Weights of a small transformer language model.
Size: width 224, MLP 1344 squared ReLU, 11.7M parameters.
Each number is 500 + 25 x the weight over the matrix's rms, rounded and kept within 0 to 999. Layers, rows and columns count from 0. Numbers have three digits each.

# k: layer 4 attention key, 224x224, rms 0.101, rows 118-127, columns 0-223
# q: layer 4 attention query, 224x224, rms 0.103, rows 119-127, columns 0-223
# v: layer 4 attention value, 224x224, rms 0.086, rows 96-100, columns 0-223
# o: layer 4 attention output (transposed), 224x224, rms 0.234, rows 96-100, columns 0-223
k118:520496511495504521509524480539524482485494493517473522469509486486566491437478472514511491506510507532516525533489554446496483518494514521498484481499522492494497502552493481504511521529506478500477492541481471485515519507440491494539463550546501467487531532484511507530517552513469502496506513551465491477545524483497476522456542511477534491497490517494488485479447509472456476515479498513470517421485483513537508498524512515498479465510470482502459477477513486470498517502464513506511498538481500546514500500505521498445481507528518526521493538551502538508453546494504505511484492570518536511514496467514515455504466514523453500484503503504489480490504483497464506476514
q119:445470429488513532495496501525481508528455488533437466486528465503478459526493462453521490511455531532492530505432532535517509460478468487501496462455537500466527509536501520478497452566506467516503525485483492492477474488537448526495507480434523533522514506512531465506518448545522474574478492504536478514509537486498520510492515487499507479509539453485512502507468532543427519506517494515529509512503539494484455523513498482508537503476475503521518527507527507502525531445478544499478473499492523501477513503481484480490487497489446518504543455493481480516502508504496485528500506462479475510493494472467524526525502484523479525542516522502518479449471542496495459485467
k119:487469467531463468540541495471477531516453472494511462495517458514451506547478484548517466454523522495466460515454514489501513530521464481484490492501496478499494474522473524529494505529470498497464507456488506479527512532527475513464555502530502498480526486460502488468531531472500491534551503485499527505444513454510508496462508489476524476510496512509536493531496536530480480529523452485515542465471521529475501549524513508509497476536521479506495497490485465516444525482492530546489456532490539485524515498506501498441510538491494473513514460483526524520544503499489517458539503512477479508441495507501522512533510456529529527511476462493505522474499526498481441490488
q120:524484450546516497437492520435493488548477467545464492507524509504479534557487533528514516514496488502477507458438495522514524511510509468476482528510473501444517527497557445530487485528543489472486501496524504503512488529545515513512505515504448544508509488487499507481525512515481549542534451528487476487530472525496525486500452496463548467473514524503511490501477519451454504505512456503476501503479488493438534475519503517474517472497454503508511521446520506471484530487510520494488548488488452526496499510494494517499438513538458535564509460541504509501532515467536479475511517534538486521516517514488453476509541494464505489545518479438496576499505485537519541497449
k120:473501502529509529464473505524474477442516523504528462474517458534479505525487477495492523474493516475499528466482494483516506512504493512517500509450505474521516535529527554514478507487492512503506508503503488525475485539506542518463525524496488512521509493470512528486503543510481454512488491487473539474483497547517531488502479520482502509505465522479521504503490487511501535449530510535490473558522504517529485539495513484504542567453494473463533511475503466505494522478510516488497511514499482521489461494529506535511494502526472537504520466527525511536491515499485514461477516503558512501495480506490501497482456511470505512505510504454535471514512489530549500500503
q121:497516482490501511443526570491524506517509485516476479458536482512511518548470521515512532515478480512477494482485489554472502481517493462477494501516457453453516547511546532534496532504543501493522549487530506503508501484539520474484492495503495485497511500496529486489540503521512500495481454485519479490506529506464527538501459529493528469475539523478511491537466526483466559519494452508506502512549525480484542479503523554511503485476495485545476539468522509465505530456581536490478519523507496499508483492500494505503459528530484520509505485547448463504496480470498456461476483516507495515481531486472472493519511494468495471512487504456504540511487480505504489503417
k121:487496512491547493527516503465466513474479536468520517485496479503501518542526483484500487503444528471481455516485482490512494439449510475497554447504517527518524517475495468500525518484504496491478494488442475527468472526447613468465508512496509487493465512491495458499504471488481522508522500473496536475491457485526458475478461467565489507486455504489481552549503480483486443502505525511476512501484465467537527505464514536503497524526484513500532528484479466512489503526464518469498522515530488488454499489485524515488511555529486518520569477557497521470441499489534533464521483518499491500490481457498522497520503534489504528512488507523494499502529489515489505513476
q122:524512493495509487455505536491553513528440531466501466455492464488480521476486491505533540472506505515512497479470521552508476475501534505512445531556494476458491512451437501487532453500490521475509505473515503481539520522532532486479500540510470451503494491513495535479515498524522505474501502501501483477513535514470520507485446511544491516461535509436573529484493459468441493515512468489453509459500512519530487487493502557470464447435546548520481566507510558530466509518534501504458455478509472514534501500547491525501510480456488508522503504481491488472562445491494510495505496508529501496502502568505489499513525478500488492533501501498599487515483499524498500529492
k122:494513485512518454505475533484531523487531490484542496494524475433524558516447554487463540483526507519468523462518506531475470455487502519490538493491501547520514510464477469473506481504463541495501528514538510522496439445486456437511491512487470507483482503518474510488536471490470518447475466446525542547490479509505530506547491550509478526490533484476497499482469491531513530518485420518523514490526481488508510462500474545554509475501498511533525488506489485448524494484494527502498498505470510515532505529515509533513492454480490481505482504519505463530489455507499453508447521546534496468503493515527470535518528521513494519495542449475532475512504473515530541542512
q123:464552468511487526456560556493560498468498556550517459496462511498505493550566499492553530471519488501521497480473445479491473508459494480520498499520513498544484500459517482496524541489493515484501551482500523511505538515524498509549481472494492456499462533473497450471472525496510482472473469497522513524507545521474472509559533516494498503506492492452476516470529526529497514463465503507501499527530487482513472534528458514506475513462510501485532510475518480487504548462483500540500536520478467525509481458517468502441443466479475526485519470492468486504513539495532526490500493507469478491497530505495506476477514519472527495518524518497537490491442490497471522522455
k123:485558525474502501431535502501515477470475491511485476503508503505514477478455498447518526476522490523448501505514526456542502499503473537509513481494468483560501481519503525494532496491527492498498511497507539486489505510505538472496485526495526471478520496544519493455440514541474497417504522516446524546492589534506464487506529506484450500518516513528502493458506416500507453537477501427494488501516502497487512526505515512550496481464540487509541492529490481555516513436457500517520544517510473542546470502465484478482538480528507469446527494528506556531518522530529526507475504566468490452585501496529511441487497469481476513508503489466505485448523510537528560453480
q124:581481536500484477486520564520512463452525528480465448515490525509503524507533511463492431487487475512473521490557525532507489481464518536502458469490528554531488429449516491536527518477538450572457502511464477454471487512464450446497496513511515503443491489527417530562467476511530520476517502520510521501469504464499454500495539511509516542532459505488505519501540446511527472521540455455538486543487480473548486429515496504475486509532462493453437471495494507493476479527489494501495466416405477532542536501542481503488534471488502455488464558458485511535500464504580549526464510457482503537559510480475499476464469486527527490480477512503468543487492568505498462511501
k124:478542531493500502501503534555562488486494478539513485506484496499466476508502476483480462505487485434491488500513459519528543491510501509472467555528548495496476483518472484508512486491512508530484476529483494524503468438473521486492469492495486485513516536466494505536499502525465537492494484501493510480575472498527517525519510507502462517463560460481517520471505500483463490545465486530521489472506482508538483492485499516532490522503497467522526483517512485541516516492479484496532557494471543474501511472517529472461473525498478461472490537565497549512539471483469529501497500514487499507547535515513500575507452446514518502522489472486504527453506503550459518503501
q125:468522492523478440531521488436505515495473515522455507490474529532489477470505506469429500518525503464485506526457496534561504484524502475500520555487521516458481507460485541499503484530507573491521499497483510531472509491530452491523496522517487490534526536494537459517528464513463493473534510484443554512546516540508502466543558451477514515491525454482528491452534523462554515523513499467538495528465489520535487500465527499440476500530459480508444502477514507445510510509501543472528510487501524545501521484528508505501509455446531451495457499486550505503498469506534468519485524466522478466474474493534473498495457466501498538465487469479488492475475473481480524497515
k125:510526470502491487486510508566500513492494465559490522508497505489499515459516506491517466495485508514461529425483472551500522491507474512452495498478495492466509480460468517545474554580534522527524489506523525468501466484520529472530492455454511489485528474518535454557494485465479538557505556503491530504522460550507497463519529487526511489543501448513542531449506566470499524497502527502466562525502448518454481504465506570498453470534452485429440482489482489467556483514485518504471538516487521538486496516522517510454516455397544527510485520422460500511520526488576438502499481500517477536479483550472492520509497506459457518502438464528511480514507498505485473533540
q126:469506497509488529469477446483502520562546471523506481484497496536531503524481490486512475445496479504481488498481517489498516443496483516549553539527467439516520527499467527460534527467509529492456560482561542493496505500507497553455508513543566500485465489515501471513450549576522539490526452465481513525475557511484531491481500472493536514518494540516496474498524470502494505479528545487458516496500526481496484488488512537496514489461493470468491522517519492532536501449538460497479514549522540505495481475451546503443489507496479528559542482510527562520504492512506511460525554479448517510476579483524445530466547515481461534536523470565547490502516472517508526518523
k126:489512524539473506480522528465506538499479486519454494466491478459475458480494454500508504486512551487556496474497518482507487507516518457518497510531554489511490512524477539464511472508517522520513483475568485493499520539517540570487516521533459485560450464517496533521482503505529463532524483444516471528497526505537480548489532485543523560491500497458501508508487492523532475496536544511515516467517514525536496483518500526477491502484544473535490495497505507473500519506531468486504522480510544525495451487460468507499543460483486498473509546490512537487496478519490536507500505458441512503513516472529510513478511542494517561513475472461526491509500512504460439555527
q127:420452519519479558505467549459574489486488514535472517519509456537489492523492475494530502486461528499448531505509505489446535527506500498522498466509525519500495534490473494513465504559536507481521498489498551468497514549462474523506463516529464491475513526506553471446497467514470520507455495551482523529466514543467523492499512480500528562542509513563525526457469462538498526516506476475481540501517484481509493441505521438473492465490505496517531580540530458491520503483440471483484535516512457514464464474515527503501524487548481513533494504481496499499495508497548531515575467493498483490505507483533477551488539483500505538572455502484564483502503450478542487474475
k127:503562503488532532523457528499501500512535561577533486482505466532506465553511490475490465497481510483500512506444496511517556509497526491494559510541495491518500505464540456508503555521478549504431460524502551482528489500504481517462520489484476502500559442461501520467439493487469518540534506582485496495514456523496487527470498455515505533471509497542481478500507560526461492510493567500529507506510506504525516498496549471482505490514488485515518554507485518485520490545492449507489567502531508489431546481523496506500446477484487493466499484471504542555492485486524474436458451509437492541489496536532530514511499508496513512525465453460527505546520513501501504481499
v96:511466493469513501483518489474478481490491527510497497513530519505491480500489450524490495509480479475503510546517510489453487468493486534476493531499517512505464502482497496476484518506512530483497525519501509558495493506481531526517528446532472509481497487532503536508495519536491486523494503485481452520531497525462553485499504522517515469539521531521568485496484506506507501502469488515487512479522530489436479536486489513551498488557547465510485525520462494516498494480453451452500529535496501517536466534505488528467490511509507558518524491474483535517434516524521405483507493569492487457469539502445496553482493481463499474495543550504459460466473426467500516492530
o96:473481503508458499508485494504482511455495509526495495433477496471514516512488534477482522471576498500492501503455480520536534513492529548522510443483477505514524502505482518489503489518519500488529532499500525477529472505547477497479523506512516491497484513498500461476536520494528527449453498484489503529507501494510474482487494519491469497488507488529470515523522512498486506514525505502477482514499499499508516513495486452474462488484460526471535520511512473464441537507564508506526472497510477482463539474468483485511462463525483507479475456525540495485509498486506525468490494464466499487519503507540529496510518507514453516473475482507553548473555548508540528463482
v97:517511532496499510480546517449481466514523532469557449494516494518510517468486538529490472490517507467512423508449490525440500481515474507478501483480493508497526533490540484505536498493474485492487565488501507483501498485516540471497513516499453454508526490472514486494510480446495497503473493491499491511487497521517513502471522442482498482521455499465502470494522485470469493524519529472470489503486532466532528491494488483486496501455488489527528460501474484483468502522534485463495494500455531471480487483540560489473482524519462527526501489480502554487517474493471503464489493526511524484471470487489462505513505492463489479505466528530499520477511497494516478443503
o97:481523511527449480518502520564542492523483508470498475520513520494503509498502494435474503505519493475474516523523542473539503521509493554573506502536459510531429461473516473486450573523536490517507461508492485546490508481518486532492505484506537515462520499522464515496504511520491473516492517518487525484507520463521520513558488525475530482511493480513532514454517492502523486509502510486496495467455499468488452542538501477515473502492515480521502561513519534507507500507491472540516554463517485503499514511458465499484469464488499484496497520495502461497462520495581500498516545454452514496518514521492510480505512484524494522480540518487492460503519497512529487485510
v98:541533511503498505497447492530510554512463514462560524526536502506528508477489473452463489441532526477497509504496487512455489506522496465550495506515522474484498534496542496536464485495500541530452488524471477509507534506510496550478522475559491498511539536537491512540482478543515487498519523502515499512473473497524476504500489525495477482468495504451514505440478503486478507502476477530517563536506482591493499506529498471501508469490529488526515465473509478525558486524511519482496465470532463522507494501499516448513487516494518489472485457444526516485489522489496519466506502508480459492509513523501518511441491550489542540477486454517462512490522519476483493501489
o98:483485506512487473523509514532471472479514459522502484515496488523483508552512508504498496514484464463510476511487490484513496468443473484459499516511518499503516477483460486478522516502502485464513452471492552458510484497477483488519478527496502489494508485490476502494509531489489472489541506527472504487504529445484461532553487493519511543503512464513446493570479503515477536477510505481502463469491498485551477497503516514486481523505502511449498505488492458497488523551457459479469513527485498490488462481524508549508511481518489516494477527520452512551472462511512526502492469502475531511498507522488496489498494463470489453512484503505479484459499528485480488484500
v99:500490471489460533514498538473482495514491518497477504514540489525518490479464553524518453500489537523542496519519544523507556457488511526493539531480485456514547516493494525499509457523510492487488570493464486508513488511544546523477463505482492503510497493487509490512521530513499520492511460483497506489478480470473490447479473535478559489478537526447479490470466520513469509507507471501481499463464499497498489543477497474520503517568550429488511492546519543524492494479494470489474507464551433523521487527537502491470490471563493501484480491482527486514549506508517480480494525467469478512473502425513517479512516524503502472492456539496527512502447521538520527493507
o99:527499512530509491498481530515492487474490499516522504469512527513490470483484474477527531448519478456472510532527466522564520447501460487482475523469490527490535497479505492541479545427537520504459471486494523520511505485469517506493486496528476517474467524533501478480501538480519450491446484515491489508509492541492488499483522458482475488519545456502512532518498513457509521504498501529464504530493495528536501542482500523497509481448480495513493463476498454506510512502521591486520517516464465467534481503462465474456474515452479463493501517490477517491475473513468510534479500501506488504526504509494473548522481522512495544484538516552513511491505458538516472494488
v100:510525512499508514483516471468423547453511506523488485484529492488523514547519507471499492539458484459536491546484542524494489546454480508539508482500530493529490522506466536517520494504518497449518505520499489478477503537503488525449512494502473500460549543476532557472460514546489488467504503459485527451506540458506506515524506519544514484504500472501455511517485494494491499475501559478492541537505474457499485499434480510476461546538492462491514520545513498489502521513485506535502507519477520522499465518477473495470520512540476510507511501499495536517525483507503501483503469518520520513502481477515476494500499494535529552552474522483539513544489483512505500476499
o100:499490526481531519495491519499561501504509523509529488454479520487504475502511453548474470476563504553462528509450530451521492510515533475500515497510513517523520504518523498470516489464475487558468499485501507492490452489429477466558530467533506526517449493521476487547532494516493507545517494490463486509503478511504508474508532457485499507493503511508485498489508513496490482521507471504494482452506524519493484487517505484525526476455506468507535528493516505526506514522498511512524469507545488466484491492530479497466440499497535483476492498471496486478473527509493517482541508491486503527489498481477506497498499488506515497482531498484470497482484528460476495523537